config.toml
num_hidden_layers = 14
hidden_size = 96
num_attention_heads = 3
num_key_value_heads = 3
head_dim = 32
intermediate_size = 384
vocab_size = 4096
hidden_act = "tanh_gelu"
norm = "layernorm"
norm_place = "pre"
norm_eps = 1e-06
positions = "learned"
qk_norm = false
attn_scale = 0.177
bias = "all"
tie_word_embeddings = true
parallel_block = false
init = "normal"
init_std_qkv = 0.0548
init_std_o = 0.0104
init_std_up = 0.0548
init_std_down = 0.00518
init_out_by_depth = true
optimizer = "cautious_adamw"
learning_rate = 0.00259
lr_mult_up = 1.42
beta1 = 0.9
beta2 = 0.98
lr_head = 0.0061
max_grad_norm = 1.0
warmup_steps = 319
schedule = "wsd"
decay_fraction = 0.62
decay_shape = "linear"
final_lr_fraction = 0.0
batch_tokens = 16384
max_seq_len = 512
doc_mask = true
z_loss = 1e-05
train_tokens = 125200000
max_steps = 7642
dataset = "wikipedia_en"
Each number is 128 + 24 x the weight over the matrix's rms, rounded and kept within 0 to 255. Layers, rows and columns count from 0.

# layer 6 attention query, 96x96, rms 0.156, rows 0-36, columns 48-95
[[123 103 124 132 139 140 144 122 124 151  92  97 195 122 132  98 152 116 138 113 135 145 161 137 138 119 155 127 116 122 109  99 149 125  74 113 146 125 114 142 148 126 135 150  77 112 152 132]
 [ 95 122 107 170 150 157 137  89 145 112 140 163 110 140 122 121 114 110 130 100 103 126  97 145 124 106 150 101 141 141 119 106 118 207 177 114 109 138 128 132 150 118 112 106 134 114 170 118]
 [ 87 131 138 102 123  76 126 171 123  98  78  99 154 145 132 120 164 136 127 129 146  86 115 106 140 170  74 135 107 104 127 162 134 111 108 148 155 122 118 139 135 115 153 129 148 197  69 104]
 [117 142 118 103 101 127 123 133 165 137 117 117 138 121 128 114 135 140 103 132 132 124 140 126 117 137 131 128 142 141 105 146 128 143  87  91 104 136 125 128 132 118 122 146 145 125 122 165]
 [126  88 140 134 149 136 118 109 117  99 102 100 133 151 144 136  77 147 118 119 118 120 125 138 151 143 116 105 150 128 121 130 147 121 148  62 154  93 106 109 113  96 124 146 123 144 107 186]
 [ 88 132  91 118  87 141 119  91 102 189 103 151 165 105 125 122 150 112 134  91 151 103 158 118 154  54 172 169 111 144 134  96 108 151 138 103 124 131 132 135 151 112 131  82 119 139 137 111]
 [149 119 144  94 196  87 118 138 123  77 122  87  99 129 153 113 165  73 147 156 112 119 141 104 133 140  87  73 127 120 110 144 137  87 134 150 142 179  82 131 106 164 121 176 143 128 118 103]
 [156 137 128 156 128 183 153 129 149 142 183 147 108 125 118 159 102 133 126 131 115 106 152 190 146 107 185 125 132 128 107 105 145 166 188 124 116  98  74 158 141 147 131  95 102  80 161 120]
 [103 119 157 101 114 187 121  99 127 167 161 119 116 147 109 115 129 131 177 148 154 165 129  99 166  71 176 157 107 174 121 108 143 139 138 108 105 140 164 108 136 109 143 104  85 146 116  94]
 [130 151 110 182 128 109 124 112 160  99 105 155  83 144  99 108 128 100 135 126 134  69  94 144  82 107 109  82 163 150 146 141  98 117 146 141 154 110 155 138 133 142 124 144 151 133 142 111]
 [129 109 149 149 108 114 152 121  91 158 144 138 111 119  94 168  91 174 104 134 164 111  81 132 124  87 150 131 113 152 143 124 122  92 152 116 140 102 125 107 111 117 110 125 139 134 130 156]
 [ 83 110 171 138 125 165 125 105 133 152 145  84 148 134 108 194  95 163 177 105 110 163 137 150 149  89 168 163 106 100  82 105 163 162 124  75 104 133 139  90 158 108 135 129 137 105 135 132]
 [143 141 166 101 142 111 125 122 161  89 128 107 129 125 164  99 154  61 123 159 119 130 112  62 110 163 101  67 186 121 118 169 155  93 121 131 117 174 114 109 113 111 105 152 142 108 129  88]
 [144 111 141 129 188  65 144 144 159 105 109 129  93 114  78 138 105 101 166 153 147 123 143 105 108 138 112  62 164 147 119 132 136  86 143 105 130 164 119 130 104 106 118 144 179 126 132 129]
 [159 119 164 121 118 123 130 107 145 147 147  99 132 121 135 139 151 119  58 153 106 121 136 141 177 133 102 125 134 111 170 140 114 130 104 136 112 152 112  74 130 129 129 116  85 138 122 160]
 [144 103  96 139 140 144 122 116 124 177 106 141 108 122 124 147 142 113 146 139 105 158 173 188 166  87 154 107 151 119 100 117 163 105 149 112 116 136  87 150 128 129 111 111 139 109 150 177]
 [137 144  90 160  87 182 118 132 134 140 145 156 146 137 152 111 136 140 107 122 100  85 146 146  85  98 161 100  77 137  87 115 122 135 100  97 124 147 159 136 131 132 163 118 113  92 174 160]
 [104 133  89 101  70  88 115 137 121 114 173 109 153 125 143 115 171 143  76 130 107 151 154 102 142 148 102 181 108 145 128 139  88  91  95 177 107 129 132 163 155 168 127 153  80 142  97 114]
 [129 129 117 152 202  92 169 150 138  93 133 164 108 120 128 108 151 153 131 148 110  92 122 131 108 135  94  99 151 141 105 140 121 120 155 144 150 135  98 146 106 127 147 139 159 114 132 135]
 [159 156 135  92 131  72 108 114 136  89 144  93 104 140 102 121 161  96  88 150 167 100  78 124 131 138 100  87 160 136 124 157 147  95 147 170 147 163 137 127 100 138 121 145  93 144 125 105]
 [134 143 114 146 124 155 110 127 121 168 100 140 115 123 125 128 126 118 140 125 148 163 165 123 170  58 154 132 129 122 133 109 142 129 123 141 109 129 138 112 119  92 103 118 167 127 178 140]
 [117 122 134 152 123 110 136 102 142 109 118 110 140 139 149 182 119 186  83 125  97 107  71 173 156 107 127 104 147 153 123 126 152 154 171 162 127 139 148 141 144 128 130 147 132 120 111 103]
 [117 149 122  92 109 132 157 140 112 129 145 109  96 101 123 148 126 107 141 142 130 164 131 113 116 121 148 149  97 113 150 124 152  97  90 142 125 166 147 103 108 133  95 112 177 134 133 159]
 [110 141 115 151  40 138 109  98 172 164 132 135 148 109 151 165 135 131 130 116 121 105 117 140 152 115 134 146 128 150 123 133 104 167 179 103 111 154 155 144 132 138 131 109 113 147 108  97]
 [ 96 108 117 105 125  95 153 144 126 107 139 130 128 134 146 143 173 117 128 121 117  63 131 125  87 129 127 127 114 122 147 133 108 102  79 118 136 119  91 158 155 193 118 145 103 146 127 148]
 [157 144 134 124 186 133 102 127 122  80 138 104 121 128 117  75 154  99  84 142 151 115 119 157  94 163 102  94 150 136 130 147 109 110 111 123 142 129 123  97 133 122 125 173 133 111 129 114]
 [114 123 157 128 107  62  98 138 131 115  88  83 148 123 152 109 159 126 110 113 121 115 133 114 114 175  33  98 146 106 151 203  74  75 159 143 165 124 120 138  99 144  99 123 133 210  42  98]
 [134 112 140 110 108 130  99 102 142 117 109  79 150 152 157 163 121 153 159 140 111  83 119 118  96 116 117  75 132 185 140 157 107 109 115 125 142 122 125 143 110 113 124 150 103 162 113 145]
 [104 149 134 138 125  69 122 116 101  87 161 116  82 112 128  85 150 140  73 134 138 103 103  99 156 115  83 124 141 150 115 134 124  95 157 141 145 147 140 133 133 106 117  98 104 144 100 164]
 [ 90 159 118  96  72  75  72 124 118 123 125 105 157 130 119  99 172 126 155  87 120 157  98 121 124 147  85 178 148 129 124 162 121 120 122 156 120 155 176 158 171 191 119 153 108 161  74  80]
 [132 128 151 119  51  65 112 131 123 122 124  73 153 135  75 127 109 110 164 106 104 124  87 117 132 175  91 164 144  85 153 152 148 104 121 151 157 110 101 145 140 175 109 175 124 155  91  98]
 [114 100 127 157 141  80 134 141 133 144  86 142 122 122 111 126 108 122 113 104 163 144 161 134 122 121 108 124 130 112 139 125 106  91 102 132 155 116 145 130 145 132 102 103 106 150 138 151]
 [109 158  94 111  79 150 117 126  91 145 103  89 137 136 141 106 163 117 148  98 155 119 138 126 125 108 150 152 159 142 158 124 109 181  75 109 152 137 140 122 117 121 126 140 140 141 140  92]
 [151 127 157 120 157 114 105 119 126 107 123 117  97 127  62 125 120 136 183 162 140 161 130 137 151 126 149 107 100 134 106 119 143 109 159 107 139 126 114 122 118 143 123 129 142 117 143 139]
 [139 138 127 120 150 113 100 166  98 111 124  73 130 132 125 111 115 117 169 150 132 144 162 124 143 148 103 107  97 130 119 159 148 136 108 113 146 142 141 125 117 115 136 101 138 174  58 136]
 [124 126 150 121 153 139 104 153 119 128 108 117 132 113 101 137 115 118 162 116 130 139 175 116 122 136 105 126 108  99  95 155 139 130 115 108 137 123 124 110 123 125 148  88 131 175  78 152]
 [118 108 114 119 155 145  91 162 125 129 128 129 145 118 108 143 108 113 144 111 141 140 147 159 136 135 120 127 106 144 111 148 141 140 122 106 142 135 139 127 147 116 141 100 107 157  78 132]]
# layer 6 attention key, 96x96, rms 0.134, rows 0-36, columns 48-95
[[129 149 150 121 135 151 110 137 154 121 159 126 101 190 119 152 112 130 126 101 137 108 163 110  94 137 125 128 143 122 138  50  97 145 109 159  81 100 107 142 167 121 125 143 143 100 175 134]
 [161 126 160 134 124 105  98 151 112 128 130 122 107 237 123 133 116 154 116 151 132  90 160 116 133 128  79 120 123 117 142 162 127 133 122 144  95 116 137 145 169 133 161 170 117 113 103 118]
 [130 135 121 145 124 128 142 140 119 133 135 131 124  27 108 108 162 117 118 123 128 183 147 147 127 112 156 133 137 127 119 189 112 131 140 124 166 138 130 127  71 149  83 101 118 166  90 122]
 [129 129 107 112 131 171 165 122 102 130 123 128 134  44 163 116 110 117 152 134 138 145 112 150 115 127 170 143 134 150 127  85  97  86 153 154 154 144 125 109  93 147 130 141 125 145 166 143]
 [147 147 119 105 122 119 144 138 132 116 122 124 111  87 138 145 156 131 153 135 160 163 127 140 127 120 120 116 137 128 112 255  99 126 154 142 140 149 143 107  70 148 109 110 118 169  74 108]
 [139 125 127 150 132 133 115 104 187 141 122 132 103 217 106 125  86 160 129 101 115  94 114 129 111 151 125 149 119  92 122   9 131 151 122 131 103  99 111 156 180 137 130 140 134  77 136 169]
 [124 133 125 117 149  92 191 153 110  98 132 113 119   7 119 138 163 128 104 133 101 152 137 153 111 123 134 113 145 142 131 113  92 143 113 115 163 141 134 118  70 108 113 106 138 129 170 122]
 [131 120 136 131 119 115  70 134 121 133  97 129 112 255 116 143 108 131 123 124 150 116 101 100 137 144  78 133 135 140 162 145 136 138 113 147 116 103 126 116 184 115 131 176 121 133 123 115]
 [141 146 113 120 126  86  79 141 126 134  92 133 149 210 105 119 103 133 114 136 126 105 115 129 120 134  70 147 107 125 129 209 138 128 141 121 112  94 129 135 160 143 131 140 154 150  57 112]
 [126  93 136 122 131  71  92 133 141 131 120 100 121  95 119 115 160 171 102 147 134 162 149 103 170 111  46  91 128 109 118 255 146 164 156 110 129 154 121 150  74 116 140 139 115 148  83 145]
 [121 129 125 150 129 144  74  98 139 154 125 121 132 208 146 133 132 141 124 110 117 109 140 138 144 143 125 131 126 133 114 100 142 180 149 147  99 115 126 139 175 108 154 114 129 103 126 108]
 [140 139 127 144 128 123 109 149 130 130 119 152 129 235 119 123  99 115 112 129 130 116 126 127 112 148 122 142 127 155 143 162 110 112 167 142  90  82 124 122 168 141 141 130 120 136  80 110]
 [125 131 113 121 125  98 186 147  86 102 122 130 124  13 135 139 131 143 118 135 107 136 145 178 125 134 136 125 122 135 141 128 124 117 135 112 136 155 121 116  96 142 110 121 145 142 176 147]
 [139 130 126 133 157 121 145 130 114 109 130 130 123  31 148 141 160 136  97 116 124 137 150 181 160 132 149 118 135 127 133  40 100 154 149 109 151 137 117 134  76 113 111 123 121  78 209 145]
 [ 99 117  77 138 114 148 141 154 140 125 101 127 129 107 156 142 126 124 154 118 119 140 138 158 114 110 152 133 139 163  94 143 156 104 135 116 179 132 114 173 121 153 131 157 129 135 108 124]
 [118 133 141 111 162 148 112 108 141 145 157 114 141 224 121 126 119 156 115 122 147 109 131  77 102 140  87 131 118 118 163  97 122 159 110 135 102  94 144 123 174 126 137 147 137 100 135 128]
 [111 129 152 117 156 114 102 116 146 115 137 142 132 224 132 143  85 111 145 122 121 115 121  97 125 118  67 126 138 119 160 145 159 145 120 145  90  99 111 140 187 120 137 138 127 121 111 152]
 [127 111 130 132  91 153 178 135 141 143 112 141 149  14 164 117 116 103 135 113 123 121 118 146  93 122 153 148 129 116 122  80 133 108 123 109 160 157 142 137 106 143 123  89 129 121 148 150]
 [128 112 132 128 130 132 146 110  99 120 122 133 112  52 118 150 152 118 113 143 123 165 159 149 142 131 159 109 128 115 154  53 114 143 121  91 172 160 136 136  81 114 111 121 123 106 210 115]
 [120 122 111 121 122 119 152 145 119 126 115 125 119  25 147 122 136 128 114 124 118 144 136 136 134 113  97 126 125 134 119 192 118 158 138 118 169 144 119 136  76 109  75 134 145 163 114 122]
 [134 132 145 119 151 120  83 110 141 121 132 115 122 238 113 105  99 143 141 115 134  98 116 102 119 139 102 127 132 134 127 118 118 167 136 132 109 101 132 135 165 138 162 152 121  97 116 139]
 [152  92 114 150 138 157 121 128 127 153 159 153 107  84 137 117 141  96 149 133 119 101 152 131 147 115 129 113 138 109 135 161 101 149 147 140 161 152  97 152 102 146 103  92  88 131  94 158]
 [140 138 118 126 170 123 146 129 127 119 118 145 133 122 111  88 123 138 160 123 105 174 124 108 115 150 226 152 132 127  95   0 139 130 124 126 121 111 153 127 154 103 160 130 130  97 177 121]
 [153 104 110 146 166 149 184 117 125 166 117 154 149 104 149 130 104 123 145  97 120 130  88 153 134 122 175 155 130 134 113   0 117 106 133 141 143 133 106 155 126 133  75 134 119 116 133 213]
 [125 141 137 131  88 133 150 149 170 131 153 125 114  57 152 128 138 136  76 110  74 174 126 108 139 153 100 135 149 121 128 109 136 129 107 142 129 138 132 143  95 127 139 112 132 104 138 131]
 [119 131 120 101 100 132 142 144  98 125 128 106  97  30 107 144 156 141 131 146 133 165 146 131 128 129 157 118 127 128 124 194 130 128 144 106 156 137 144 114  84  83 141 114 132 166 126 115]
 [119 116 100 139 122 142 198 119 127 142 134 127 138   0 138 135 160 125 125 133 123 145 118 141 134 117 153 144 131 131  91 110 125 142 142 109 169 165 132 137  81 152 102 104 121 139 146 139]
 [124 124 114 142 134 100 167 119 118 123 142 123 130  43 144 120 152  96 111 129 103 159  95 162 139  86  98 118 148 119 113 210 124 129 152  98 159 161  98 112  71 159  91 133 138 157  93 137]
 [144 109 112 140 152 126 158 138 139 149  88 147 132  32 140 165 132 146 126 122 138 135 145 179 138 142 165 125 138 131 124  85 119 148 131 119 172 168 135 145  57 121 108 117 158 111 140 114]
 [145 125 132 113 108 140 192 149 134 136 124 133 137  16 138 135 131 128 119 115 122 130 131 128 145 117 158 153  94 127 105 122  98 114 135 126 167 142 134 130  74 130 104  77 131 165 105 146]
 [111 135 124 133 119 119 172 138 131 109 139 130 125  38 175 141 162 109 108 122 111 131 131 135 126 122 148 136 116 134 105 170 122 116 138 135 140 152 131 132  82 131  82 100 122 152 100 130]
 [156 130 113 101 127 180 128 109 162 122 143 128 119 121 132 125 149 132 108 103 152 101 136 118 138 163 133 115 144  89 107  37 117 192 158 165  99 116 124 153 123 125 147 123 124  41 181 152]
 [127 145 140 113  77  95  97 107 169 122 146 116 145 169  95  97  98 133 143 164 123 119 115 128 136 146 157 125 141  96 143  56 142 105 149 139  85 128 135 135 177  97 181 152 113  87 119 134]
 [129 104 123 143 147 128 154 178 127 126 147 155 128 132 142 117 119 147 109 130  85 145 124 167 122 133 129 121 123 139 129  83  98 153  88  92 149 144 126 119 119 144 121 116 108 128 122 127]
 [126 122 107 140 128 154 179 107 155 140 112 167 130  93 173 137 125 110 108  97 153 127 150 142 125 128  71 150 125 149  71 150 112 124 111 115 160 148 128 138 115 138  90  89 110 161 133 148]
 [134 129 110 138 138 168 165  92 139 144 128 133 124  88 173 129 129 116 118  92 154 110 157 142 128 125  88 145 107 169  94 120 111 150 118 130 173 135 126 163 104 142 113  90 112 133 152 160]
 [140 123 118 135 133 166 170 100 137 158 123 145 127  80 162 130 134 137 125 121 153 151 154 148 139 121  95 142 120 138  94 128 116 154 120 134 143 151 123 129 123 132  94  80 106 120 143 163]]
# layer 6 attention value, 96x96, rms 0.174, rows 0-31, columns 48-95
[[ 83 118 150  94 104 146 115 120 131 177  84 122 168 125 103 223 114 132 157 164 123 143 106  91 123 139 141 140 103 134 152 122 161 105 101 192  98 124 226  79 129 137 104 139 131 139 125 109]
 [162 188 164  92 137 104 117 135 109 172 137 176 120 111 127  97 136 137 117 152 178 173 186  81 116  87 128 139 125 150 149 113 131 102 129 169 114 148 122 148 139  80 121 130 134 141 123 110]
 [ 95 185 164  67 111 122 164 139 107 111  72 149 137 134  91 156 135 180  98 170 130 128 164 172  65 131 145 106 167  93 152 121 132 109 143  99 159 126  68 140  98 143 120 102 112 128 118 123]
 [131 159  62 150 171 135 129 123 144  89 123 124 152 119 134  49 163  85 144 113 115  99 148  98 105  74 106 114  80 202 151 130 119 144 111  94 131 104 124 151 129 158 150 127 153 114 125 163]
 [131 137 137 142 146 118 115 118 148 134 162 167 121 120 145 131 149  76 159 118  82 119 106 122 140  87 135 126 144 108 165 127 100 122  91 155  80 128 111 162 129 161 161 125 112 108 117 131]
 [117 144 141 130 113 115 100 129 131 154 136 130  84 123 119  87 123  79 136 124 148 175 135  68 118  70 136 118 116 149 152 121 130 105 103 167  95 184 144 150 126 118 133 137 137 113 118 101]
 [167 158 138  89 108 128 122 121 105 145 193 161  93 134 124 105 129 114 144 129 147 164 182 122 139 127 132 130 160 136 147 125 141  61 120 135 113 128 130 128 125 196 106 123  96 132 124 139]
 [ 95 140 114 193 132 132 103 168 179 137 115 142  82 119 169 115 151 125 101 130 127 178 138 141 129 134 128 128 124 126 144 126 155 241 175 119 137 116  52 147 135 167 144 131 144 121 116 103]
 [107 154 174  78 137 139 114 117  87 156 146 138 200 110 126 136 144 100 111 147  91 109 126 108 134 143 143 133 103  93 100 134 132  69 107 124  74 131 105 103 135 134 156 121 100 135 136 126]
 [201 108 105 160 136 114 138 105 146 155 185 111  65 125 146 104 149 168 147  84 167 147 175 139 166 108 129 152 149 134 162 124 145 145 192 148 139 123 105 115 129  97 116 112 116 149 122 107]
 [111 104  83 130 120 145 122 100  98 120 162 148 104 127 153  89 118 108 149  84 113 126 135 136  97  88 127 142 111 155 139 127 109 110 105 124 102 135 187 165 126 173 151 191 126 132 109 150]
 [ 84  75 126  93 158 140 131 140 152 129  77 109 198 127 158 162 114  78 124 146 102 118 119  88 141 158 127 126  89 136  96 134 134 129  65  91 116 133 187  77 145 118 141 167 139 152 135 142]
 [139 113  74 128 123 129 118 146 130 143 121 134 100 120 146 113 123 146 104 123 111 178 139 118 115  65 112 128 110 137 160 125 147 171 144  79 107 133 118 107 152 169 135 161 112 159 124 135]
 [175  78 111 140  86 142 111 138 111 140 157 111  95 139 123 139 103 190  84 114 167 154 138 155 186 170 120 129 132 113 158 129 148 177 164 116 195 107 109 106 129 121  74 130  91 130 135 111]
 [134 102 177  48  99 134 126 152 111 174  70 132 187 138 166 140 115 142 116 168 120 154 158  92 145 146 135 129 110 113 113 140 142  78  95 101 122  96 150  77 130  76  77 145  86 130 138 118]
 [117 162 157 134 135 115 149 131  83 124 143 130  96 121 115  97 137 150 134 116 113 150 126 140 132 108 126 129  89 119 157 115 141 115 143 133 120 166  94 110 129 141 157  78 106 141 126  99]
 [104 127 162  99  94 145 108 132 167 199  93 134 171 123 141 162 130  79  95 164  89 166 119  91 154 133 132 142 152 125 116 123 168 161  74 137  93  94 173  75 130 114 126 100 126 138 121 106]
 [130 153 109 148 137 132 116 134 103 153 159 127 122 119  96 115 103 144 163 113 206 125 173 159 123  99 134 158 116 119  83 124 137 140 153 156 141 126 139 143 147  66 137 156 158 135 113 100]
 [149  79 154 180 175  98 127 141  98 106 126 169 140 125 139 135 106  88 147 119  95 147 106 151 136 113 135 138 125 148  99 120  93 149 128 104  94 149  62 159 140  54 169 165 136 139 125 110]
 [173  73 143 135  93 114 111 114  79 130 212  88 130 120 169  92 101 169 105 125  60 155  88  92 129 124 131 128 124 150 123 127  96  70 136 123  84 163 116 111 121 150 120 160  62 121 136 153]
 [107 152 157 146 140 130 121 117 148 124 145 117  90 122 124 149 108 120 134  98 105 137 141 181 149 141 135 159 170  75 107 132 117 142 130 151 150 129 132 112 123 112 146 114 171 133 121 119]
 [110 188 116 123 139 113 159 105 103  73 125 135 130 128 118 126 133 175 108 106  39 121 137 155 104 102 136 122 141 157 165 125 124 122 147 100 156 132  90 110 118 188 151  73  80 144 142 147]
 [160 144 112  96 144 116 127 122 165 123 133 192 175 119 169  97 165 153 100 130  50 136 130 109 102 111 125 132 151 179 141 123 138 159 119 104 105  75 111 122 121  89 127 129 129 139 117 163]
 [135 168 121 144 137 120 144 150 182 140 106 124 108 125 131 122 173  86 114 154 132  82 109  97 113  80 111 108 153  63 160 128 125 138 125 124 147 129 121 174 126 119 140 135 145 114 121 133]
 [118 163 176 160 126 123 135 139 148 136 150 146  52 126 131 164 133 113 140 117 138 126  90 183 128 153 115 126 199  57 169 125 106 125 162 175 163 137  93 154 121 163 130  97 135 124 125 100]
 [112  86  97 138 107 150 150  98  88  94 146  72 175 139  69 102 126 157 123 139  98  66 127  87 132 129 144 101  59 199 134 135 131 107 129  82 115 137 149 107 107 152 145 133  94 101 141 128]
 [110  84  85 120 109 166 139 122  68  93 112 138 130 138 115 141 148 219 127 121 124 128 161 156 114 142 143 130  93 182 115 136 146 135 196 115 109  75  83 109 123 182 127 149 116 144 122 136]
 [141  86 118 125 109 119 113 157 107 178 103 140 131 132 132  80 167 111 131 170 179 106 134 101 144  95 125 109  73 104 121 126 123  94 145 129 107 150 109 167 134  61  97 188 132 107 117 100]
 [154  33 107 143 149 143 118 136 167 144 101 129 148 129 176 171 152 123 131 127 164 128  99 119 152 136 104 136 119  89 149 132 124 148 142 116 110  93 133 127 145 110 106 191 123 144 129 145]
 [160  56 123 169 140 114 120 129  95  82 141 102 181 141 108 188  96 119 170  93  69 117 108 180 168 164 126 129 138  79  97 138 132 130 120  73 130 116 112 117 131  58  96 154  75 136 140 126]
 [ 92 109 128 158 121 137 119 150 131 151 119  84 202 122 121 128 141 157  81 150 146 132 101 127 137 189 138 109 100  89  87 137 157 119 158 123 132 103 103 103 144  86 152 164 103 102 128 108]
 [131 136 103 126 126 133 135 111  99 106 100  99 161 123 105 118 123 104 144 118 125  76 109 161  80 123 131 138  88 159 107 133 102 105 140 110 116 142 155 149 121 143 136 150 136 119 135 130]]
# layer 6 attention output (transposed), 96x96, rms 0.158, rows 0-31, columns 48-95
[[136  81  78 117 129 132  78 123 118 101 119  92  92 126 140  98 121 156 139 133 182 108 110 137 118  96 124 149 132 142 137 121 132 115 151 119 177 132 136 114 141 139 200  99 154 174 108 113]
 [173  97 133 159 129 155 166  98 145 160 151  93 133 154 130 137 175 145 100 154  91 108 138 133 113 127 157 155 156 140 155 133 128  99 116 144  98 125 111 114  96 105 160 122 106 102 118 106]
 [118  57  96 175 184 146  88  67  99 174 143 123 165 130 149 154 164 108 130 177 131  91 198 131 112 141 145 115 171 117 150 133 112 127  91 158  80  86 125 116 115 132 178 162 142 143 179   1]
 [102 157 137 144 107 137 188 128 160 127 124  89 113 123 126 205 112 140 130 122 136 150 142 143 149 122 146  78 162 136 134 131 110 155 156 116 112 131 118 180 110  80  74 114 124  95 106 173]
 [144 152 141 128 138 129 168 129 155 105 121 144 129 120 118 135 113  93 138 147 160 156 128 180 107 107 146 124 128 139 110 116 126 139 124 152 177 139 113 134 118  77  90 141 120 105 122 190]
 [153 129 113 153 134 162 168 109 153 122 116  92 137 135 105 138 119 108 119 147 105  79  99 159 125 115 156 108 157 150 121 122 119 142 140 167 146 156 145 144 128  46 116 105 108 101 123 171]
 [157 109 173 213 132 158 148  99 121 193 122  76 128 134  92 138 111  85 136 178  98 127  97 169 134 143 137 146 124 138 123 127 121 122 152  83 104 110 145 132 117  70 162 147  80 147 149 123]
 [ 83 127  70 137 106 135 139 137 151  97 209 162 105 127 126 168 152 130 124 122 117 131 165 162 144 178 178 103 104 162 170 129  88 142 132 139 163 130 112 123 124 135  43 116 157  68  75 150]
 [192 110 130 135 127 109 146 156 117 133 108 135 139 136 131  84 182 139 143 155 204 150 149 150  60 133 107 166 101  90  82 111 179 144 140 129 133 118  89 119 117 118 115 111  98 104 132  86]
 [130 170 154  71 100 122 164 140 168 131 126 132 123 129 112 100 109 130  81  98  55 163 136  82 180 130 149 149 129 142 155 110 134  91 123 109 130 118 109 102 151 180  76 139 135 115  89 142]
 [130 135 127 155 111 139 153 112 111 113  98 104 130 148 129 153  88  89 140 120 115 136 139 164 143 134 142 117 125 181  93 137 117 103 159 129 151 108 110 145 163 120 145  75 126 199  92 172]
 [132  97  98 129 103 105  90 166  92 128 117 131 121 122 163  72 103 182 148 123 179 117 109 119 134 149 102 141  97  97 113 128 158 128 164  97 162 142 106 125 151 145 147 104 133 137 128 157]
 [111 112 108 148 140 101 148 146 139 118 140 120 110 116 130 135 106 136 139  75  98 140 156 129 152 150 145 114 168 153 137 125  95 119 157 130 152  91 113 105 165 124  87 108 147  97 105 158]
 [114 142 153 136 114 111  81 141 113 121 149 140 148 124 107 115 114 110 132 125  67 129 107 115 174 133 112 134 101 172 183 124 109 124 131 101 114 130 147 105 129 166 122 155 136 127 119 146]
 [153 119 127 181 128 129  69 104 101 143 110 115 107 131 115  82 148 178 147 183 160 107 119 148 144 105 116 133 109 110 143 135 133 136 160  79 149 166 110 119  89 110 168 124  95 139 155 125]
 [141 139 118 120 106 113 187 118 124 145 128 124 196 138 132 113 122  97  99 144 131 127 112 136  98 131 120 165 112 135 139 116 150 131  92 118 118 117 125 134 140 111  53 159 105 101 119 141]
 [166  83  70 141  91 121  76 113 132 135 135 118  84 130 108  84 148 177 132 145 171 125 110 123 144 146 120 165 116  98 154 111 159 137 149 144 183 131 113  97 125 115 169 112 139 115  92 104]
 [140 127 155  96  97 146 160 153 124 133 128 121 118 142 143 131 152 131  80  90  94 116 148  92 117 148 150 157 130 132 119 103 142  97  86 177  83 125 127 119 155 163 149  70 130 156  71  83]
 [168 158 157  98 108 103 148 151 106 111 129 184 148 160 150  52 121 115 117 105 168 126 151  87 107 166 136 149  95 154 133 108 161 115  59 159 118 127 113  96 162 105 109 123 141 117 118 174]
 [160 187 138 144 139  88 143 157 110 115 125 161 132 158 103  86 124 106 161 145 118 167 103 113 109  95 110 118 131 139  76 149 143 146 156  70 126 140 128 128 106  99  77 152  87 120 174 173]
 [130 104 122 103  87 154  93 132 116 123 130 150 104 126 140 110 135 127  94 110 145 155 119 102 133 130 150 171  88 120 103 115 148 113  80 177 166 110 140 106 169 168 148 116 146 158 101  98]
 [117 131 114 134 108 103 153 103 125 141 121  98 179 121 138 128 103 103 138 122 174 182 157 111 124 111 113 150 147 135 117 113 110 150 102 144 153  86 117 160 145 124  45 178 170 112 126 101]
 [133 129 131 147  88 102 103  95 132 126 143 102  92 125 138 150 119 182 118 114 171 188 167 115 153 143 167 120 150 111 171 148  96 114 143 137 177 105  95 124  84  99 140 144 144  99 123 148]
 [124 117 115 120 199 115 150 154 172 120 163 141 129 108 162 203 152 118 145 111  81 110 137 141 110 128 130  76 184 106 152 140 139 133 122 154 137 155 137 142  95  97 118 158 122  80 144 136]
 [108 111 107 107 159 161 124 116 145 125 160 174 139 128 122 148 140  69 114 145 101 134 106 152 104 112 145 146  96 131 148 141 137 120  79 149 156 144 161 114 119 135 130 190 116 135 134 124]
 [136 178 125 104 124 106 168 140 124 114  98 115 145 116 114 124  97 112 177 143 156 137 121 118 136 107  83  84 151 141 100 123 118 198 159 111  91 118 144 167 127 121  71 113 153 132 150 137]
 [105 129 134 116 115 118 118  99  87 118 131 132 109 134 137 118 108 154 145 125 159 123 210 141 172 159 145  99 134 161 139 111  88 114 171  81  93  62 103 113 172 170 137  79 175 197 128  74]
 [144 144 145 117 193 111 161 124 139 111 125 129 116 122 127 156 149 146 133 129 108  70 141 140 147 123 134  59 171 119 135 136 124 143 149 158  96 196 139 122  89  65 139  89  89 111 137 161]
 [ 98 150 145 104 174 119  88 159 141  88 131 176  62 118 114 130 110 166 130 100 126 120 143 142 169 118 124  92 134 127 161 135 124 120 164  89 161 162 117  82 119 132 155 106 120 140 129 186]
 [132 180 165 115 139 106  74 168  91  73  82 171 138 122 117  73 104 131  89 101 176 146 146  94 118  84 103 107  89 146 107 111 136 115  80  82 148 169 120 109 123 138 137 121 127 168 137 178]
 [126 138 118 123 151 108 102 200 129  98 120 175 128 138 115 120 179 146 126 108 144 120 154  90 101 161  91  82 115  87 134 129 156 158 120 112 101 148 115 117 111 132 135 107 121  97 132  81]
 [133 136 140 105 146 117 163 146 133  95  93 133 108 142 145 151 145 129 147 122 147 134 162 108 126 114 108  96 159 130  60 126 121 146 142 177  64 128 125 149 156 144 115  90 131 147 118  82]]